config.yaml
num_hidden_layers: 21
hidden_size: 96
num_attention_heads: 3
num_key_value_heads: 3
head_dim: 32
intermediate_size: 384
vocab_size: 8192
hidden_act: "gelu"
norm: "layernorm"
norm_place: "pre"
norm_eps: 1e-05
positions: "learned"
qk_norm: false
attn_scale: 0.177
bias: "none"
tie_word_embeddings: true
parallel_block: false
init: "uniform"
init_std_qkv: 0.0428
init_std_o: 0.00661
init_std_up: 0.0428
init_std_down: 0.00331
optimizer: "muon"
learning_rate: 0.00242
lr_mult_o: 3.0
beta1: 0.93
lr_head: 0.00681
warmup_steps: 200
schedule: "wsd"
decay_fraction: 0.545
decay_shape: "sqrt"
final_lr_fraction: 0.0
batch_tokens: 16384
max_seq_len: 512
doc_mask: true
train_tokens: 150000000
max_steps: 9156
dataset: "wikipedia_en"
Each number is 128 + 24 x the weight over its row's rms, rounded and kept within 0 to 255. Layers, rows and columns count from 0. Numbers have three digits each. The size before them is the row's rms in percent of the matrix's.

# up: layer 10 MLP up, 384x96, rms 0.165, rows 288-319, columns 0-95
# down: layer 10 MLP down (transposed), 384x96, rms 0.151, rows 288-319, columns 0-95
up288 121:118154139110091088130108150137126141121151125155103149131129108081166171158100107122146124169169118102128152129104115111111129167164093099170147112114124103158110132137098134133096107098107095149109111154116120132097089095158148127103135117162173157114120160130085144168118124162126133097
down288 129:129150117120110171102129143122104151119081150166146128121133156114102133138120125156114111091136128118197085089116154103167105120147113130101106160120112160176092110153115155116135171106160112144128112099130126100125084139150154113130132155100139177147105157105117173135111120149096113133
up289 102:084114148092136086155094069118144132158150160153079109079140130161132144145125070107096117161111100124177109108145132150142136119108148142141126143131137108196113159151125126153129173121096152115150112156131082133133151126136158114144101112133128123117132155157145126144122106139132134113
down289 101:122170128120181131120130161101084167126093089158133085130159109140126083110122157103180142126136113147101119134147127127148153080130149137108117119152139151098086131117173105112146118119151141144116122126158131190159141131099138136082163140108134116125111089130114095138128146092135098129
up290 084:115112108073124157114104140157112185122146113088115131117112063127142155136165108121128185134128115133193138121156092161127110146119127091157146096107118101135140124129107129144126126130123136158107130143130085169106126119174154142121144145171103103118130113118106133140177119115092138108
down290 087:132104119077157144147148103139139134132178136125134157134130144129100160139150164144118145121087119180102092135100129127110169171141106117128097116099124130094117145101124116150128165130078138157167133135112075159146158142108106139093110127090176071144115123097129151151115141129122129122
up291 093:116129080069163145113114100125154124121135116138150102143131126099104117098138093158082147143095121161174132150164132126143142122109126131127125157129116149161177122135106159174105111137150158095130106097105140105129129128109184084111083128101153167103163112121125119134099135155158130135
down291 092:089124128161128126061121133109147122159146091087146106141120145120139127164111129144137083138129103153093110152125149130123155157117077160120107149136122103137175140139091089152172104144152144112137102089125107098137128127146105157118112103127154154123116144115143160161100158106110105185
up292 088:124075141113136122150101145138113128109197131083124110104096134158153107168098130160103149135132106118108102147142107138134111123150087140144158163133095112146180132100152121070155135129104143110129134134084147129141130096101153101131090113095134138169122165110106113135119136105170148130
down292 086:142116144127141139162098107140090154102151125109115104088125139112071115095137141130170114136180127080119148085141133173139117141115136131111123099114141085133104116171142154134139157139100165089100105096107102092153158168136140137135145138110160089108128145139101167121140156150106129142
up293 117:103139150140128089132119094136148124093116142117133172160134169143129188158123112100127143134122123137125123138058145167146101119101067132128154133119164108095125150103134142141103120159130112163127117139132054100113096104157133137117124118147124106111131127146111143101174075142124131129
down293 097:171139131124141181139129156121108147140143119152117126117112125096130050145123114123169115112114131134154129126140147066131135125115154123122082087108097144123102101131165118151124136112179121163157162104111154119170133155096163141079141142136159137103101134140130114170120165111136118136
up294 106:124169106157117135092114105115134140108141184115112148093127143095116156128125103130136154149130176131141126117084169127110167135092153107145170142158114084098099089141125141147097124124152136103108179121153157121108053162129136120101165134132137118131157118146134133136094114123136153116
down294 100:119103109132128128115130112148100093119122106095113139163103110120114139121104161150102122112103117166155126138151168125140127100084122140105065166101159126125097134110154140120126108106192123130143162156100136126148166121165079145066129142107132150144117108119168127163128176126102121118
up295 088:077097085132110152149133124085135139080134134175112141137119124151137093113103126126160116134149132144153102140145097109161140129126157104095164118108136139103163155143116127143160138159148132108157166102113115123156084109174118156116130124077069134125150159109140126103086111124107127160
down295 086:136124107147144128156077116135069126118102100099130140152109145148151172114054173134101115120174119107126122118109168132145142122114143109096152127150135119159130154110154110122109105139148111150162102146152153157153148104131140084101135104128131137171125152093140154109170138118136117084
up296 117:157113146132139062132154130130110111118161139160150140098135128153139113146132136093132158102161114154122127074143114115135121133124157142127091131169144107125173163160097132103097126136177148122113108165115097094104155111152163175100087125120105127093128122171132102113102125160132132093
down296 119:112120130147142118147120148114134133135115137110116093123136102069115183133151132165154150172092138145110134108141164126147164075118112141068129126102171121104104128122152149104165134126134122144145122120115114141112179129109109086125141132099083124101174127101115134162172140096158157130
up297 088:126107184142118089134151123178115130129148112109117095130135156179120107124147115137121155091142134153163118146158095132135121103139111142096148127121132163143171107121120102109122147122146178089136109120084099137154101094092103114141116179152144137088187116161088119138123128144129125118
down297 098:148121137172140097132104135132103091153176133085126124092144141166112131130102117139099138125140139142102098112098100103120149094159186127120158105147150171123117095124153093150114153102124119147169096120115144163150105163135095128124142150131064108128094112155127166137131142097145140156
up298 077:144149156138136111147095155132099107154137159115157184145174127099096115140095143128096117105126145093098127134127137107124166152121111118135132082117143117110140135117141121104172139132102179083097118169094128160104086131110142155136183112133146131147156158113147096133118128093154165132
down298 076:107117139122123097126106141118143137129158152134104161108141114093103116092110122099133121136171101074150088107132128169127142109129098133155131124153115116113110122128114143109164125156107168101100113139083157123120099107130151175154142112143211161161154146130147116098140097126123177121
up299 111:144108190146119103145147163165092122128158113149099123132192112058125144128170131096129110117141134150109125127119137111124067131098112147101135103139145122132096127127142182107088163117108128138143077145136145132072123113128131113137147146103140150135137136144150122081121110133152116123
down299 110:115128152082164160096142110152122122146109065116117132105138146123124142111213145139099108115145110139111155094166138143122136185136140142160148094165144138132113094137171144099101139153116142088123100136127133143116096108124097074120115118147145127127125146143090118137135129105150164135
up300 104:123200157136124110109171120138146161121111091129109116104143111157138129102164061128167137150172136150118145121132131121132126112151126114114126089104124123123121163126130153172122092145141088124177132090143129126167126112150139117126107143090110124123145178145106111132088143109100111080
down300 098:119121149102131116113081083113152162107137107096143092117116121138142142147114153100130136121129194154122123146137125128091164170133094119154184112141125155116125140090088113117117156155153122105129133112119162118093156104172149145173133101136157136116151145100103134139079149104117126085
up301 081:109120088157146134132152130111124106137098070111137104162132108117121134120098164156099156123148128148182113128106152106129170157143129127165143094140147159132117182130101123132133142124105129098119154140121153114079136093146123152117074121128153161093108119102122093102135134192148153124
down301 091:129139149110102131121139158122122135126134130153158133125108120096192087084101140121091107102131100132174109101124155128102122146148155139153180124098065112113093130123123113121156112126130138131079136122124150095151126130159081117129188120147132151170131143143156098115146143116102170116
up302 108:094097131145119093146161136124146126145096104137134149163101105110185139080093097133127168134128112146104110111129106116165143123138112106134177145088122126131131182158095169117125109131097144157126110136138131139115140133182127138126159109175080092163130106101121123121124108129136113173
down302 114:145172127082139122128115113152114093128106137133143130130136156119119089153144119112125049102126175133125134124170169102113148107124136082115120139138132160183142161119160085141099159135134094098140159122083154109096146108120133129132108126111166121141131172131108157097141109099111117135
up303 094:095121120090131126114144111130189135138120129155126105128107170152134149180152135113102123121107118122107102143111119146127124110104158109113121100141173141215105140205096109116107120124105160139125104154117107109114113114163140116138108128148099134075112132160120103110147126155153123116
down303 085:134166150136141158128148135137078112126101165128149120169121108107130121119097126145145124159103097132134122135182144158126153125077151148138101124143119122095158103084143154126112123148087102146167152140113156131127173108124077150086163126130098117108128112082127139159176137126095095122
up304 056:092095143096107141118099124151159134106172137195126146099125149125101173166135108119103110144110115127120139118110139121169107124108155067132127097113148109115122144159108156132100161124082116147106145163129142162167110104121161139129114148115097129121118135136161107086161125141149123178
down304 053:094133096173170117114133091143129146132121117126122123117163134111107132110067145109153113152158141154125116112141165148127116120143155070133116141133104115139138109101148124111134107122115123124187146086083164176081142152133120164075143082096160163129133117124142157144143134139123131109
up305 085:122175114099077147146093127099163158133122121115085153078103157137129130115131162112116131129125147101118176147140131126110148115128098139135121125131082116091152130159162133147182117137150141083123154105133111146120137118117126157136159084118149112081154131149108104122146125124178068130
down305 086:107130185140121154106142106128108118126100113157143112119095145139145147136108108125169105127167133133108093137157138157138122128132152123133106196184076108133140143110129127100129143102125093159130168134140173101132143154167108080090131094136151144127138124128084170106113110116093107134
up306 109:110122139149097131159136121165094129133156116142136171123131154089083153103110132117121170048124117144146103130109112127155136131126124114110158108124149165151182105133151147125111142140108112106069161150097142141095089103120097147158125124153151104122117117131110170122148087126162121141
down306 104:149110152145141136157105139122126135138138127095121128162158103176139134132137119171169148124092129108104104140132108077087125109138084148108105131154107113108143128146180117088125150129140081119107141139119160094108101132141135139162126169154157098144079143135111116075114155170126170127
up307 079:160123186187153143050183141134090100138112154119115132150131092131163128161149126127144132120133147131133131152129149150160111140133130103129120095119113102145102169135148109130118094114101078146151144123155121141149107160119130150150116108139082120137131095156111075147150129129120119105
down307 082:126131129162139140169127085098100134108134193090105158080108137107141133133137108107147116108131112075176129130136168129144103181094107130098121116116105128121103112127095110157150147115157166148157116126140099084141148093115122133115097133114139119107137139167124147184116112113154126143
up308 112:129126126146133134110142099137127135165135147110092155121118122156125136146093146133133111098137154162132131113158098146180112116071105099109116096132110135108121129162115118133139117094170178104142119172121148113061101099175167114151135107115083119100151139109120136142091134167157127163
down308 130:105103104131158142129186089134169165170130147156147113158119136154094085128150080130146142107149151119125110122146092098128129116119128167104143172112153101111139108127176128137145107166099130115134133114148123155112158136112124098116146139108082080116141105147115116092106158098128161152
up309 103:111116130102112103109128132101155148154143106138151115130147119115100151110119141150144119077109095144163120173171086118172113125127114161125115180160151119148126146163142118083097147151139122089114102096176093157116092102132099146156092105113154117153143160152115116134164140154122120110
down309 105:135146134148124094128115140126107156162149166119141115114135124145166083133107111150144124116141133113130107129102119081106108110140138142152148130112063143102123103156147102135165136131132158109164129100122110149080066142107140150102123141129122183128084160108136100122156144107146192164
up310 099:098096110133117136121141095124140182150177135142110113114134112163146127120133116137113133134156137088124120128154104142160135157144103154159123096113167140125086121132096116099154116118145123060129140122170058151148089082152083159133122099149120105122140125162123111160113151148140140145
down310 116:154144132102130094159102143177099131110144120148144121137153109197149108078099130119136124088146188131151120121173160089131122137121076158113121137127153151127107129092115153087099120133163132141134119107115155158101117106132100142139119120105155121114101137104145126170095148101142155146
up311 101:099140116127163119135116120140139144120138085117114100141138119166131153128133125109150160132119150150122087134161127134100101157121133088126121158168133156066157121164066140115064150123123155098124125154103129112088132124130152124155109127173143090075146141150123116158089092129151134131
down311 109:112133104146141085160131137117143124121122117144110114163179154130140104105128137154148133112122112077144170148102116149099182182129075138091141088135134152131108124103131131121130162140112110111156137099124153118100137112133114136150115088136127099059129171145178126105088147131141133132
up312 096:119149146058113125116116150100128095135106129134135071138140102118140102117116103143114138091143137139148179135182108126140156126096147170126180119127117110166180148153096168115145107142108153133135119109091119095129094111127101163118123123077113106137130124122101141153145126150162123148
down312 104:155126112165102135143135120164123122079100160149126118163146145133107148130151152135135120098169161116092087107108136184122105097137101129133061159107165121109124096125108130132132149133121108142141144140103099109124098105168185145131129157154081120119136137165142113122092145153113130095
up313 088:102128106106147108112147116123153119119113110135114108135121150143149147114097118193150130136100140157114151113100124138122154164095145128082128143185098163131132150144155156100162113128092093107135141080146140179138110130117132128125134123064127118183124127114167107066141123143120118142
down313 085:118136078158091154088144145132110132091129086147097137137156135133125124134131092145120102083132131125079098165130164171116130121084099143170142159110138123145141126165114126133098121126105148150123147150116154154127143138107138094134118138142156165137112122101089135156108137179070114166
up314 107:140091108151130150119150110093104137119173118104129139168162140150132160142118161128112130136132127103104132168128147126141144145138129125097128123074167129134160109124147114099149053101083114106052117144128116162162127119141143092145092126144184126116109131104149128097112126130137150110
down314 107:122147110162132126133120159145155139143111165130122109151123122133117033166116071141138140122162141182140161102114102113139097135120127140154136144143149132133126125146111140118145138105142129136168151135113146098063148122130094142110167157120084177099113114147128137139145127103093100143
up315 105:118116120158080164146138088110151091165150140116122136156099114177121110136123114130160114164107124148094111142172105121129078140078102136117116116121168109155128119139198087122093117119098128129152108158161141154129141115134137112162105111138138130102138183102111105137131133137141158119
down315 113:105130130126108176087109163099121170146123116107137085150164145133114086129140140114131167098168123132130120140069118115126111096150115141127098138107140126106103107143100163136169122146155153141101096090125190151130163144114169146113163130111089094138123092155130131122140130144153148120
up316 115:104148163189153094124123131117128147119130136122115150120111048160083114124164083152121164128130134124112118089111138120153127128130123149116121147121089137177144141140106125132191150155116151110113138139121122135129118134114107112093061122150133159120141150118122129176122120099161154094
down316 123:164142112119091145130136137118152113122107134100113085092104133138179126173130128124160127148083163177128114121117143128107126125149146139130108095118119129117126148072145159124121133156113108132164130109177120115133073138136150126153141132109090157152116117109157183159097161083127084134
up317 116:097094176119200149131102163112109165075121128101123156133147164129112141122183143137139160142131139128108129121146119086125089136167120117140141136123157143127123106104141137125090075144135114139124126150123132140128124099124135125100096062111121123087129111130123161134151088153114150171
down317 111:133149140102133109155116127088061140149132112150149139122092110138125167157133189127128150128139154133141109137113165068114110127098079110106137119115166113097102143118124089154139102100122127160137141125114111140121161094154134137137181140143106151126162093102128096147148162132117171118
up318 107:130146125110160139124052125129167093116134126137121134132139088101169124147109132169101180105114139121177124101078100104140132130107157130118122103114135150166156085133092114114157143130119126099134135150160094114082098153141132148131152137169120126104128108157102098144132155153160129114
down318 109:144101129155120144130131109168171129109117122107129148144129149145173118168084117110082096087131124146103098108101158123127139160116127130140108077136134133084126138124121111133116147199156172116150103137123110101136110088138145104132121140199127128120183138128153097129108132103142127142
up319 105:145115151122122112143157099121121173123143079153105104104164101150080120124079126127100138150115136085137142125139100166164171111127132103146152090118122156104116142121148166137101128100084082129132138131168141162119154105144159169082120120141171109113134129108136151157159128119144109115
down319 101:163104121099184151124125129165101080139107113131128168173119098120106095128120137090118098141102095118119136143142151117121136193128155096129125146190166117162154112127172140102127120170129145135129102158114094112124147104084146122157108116103109123135137136127156105145156112116118096122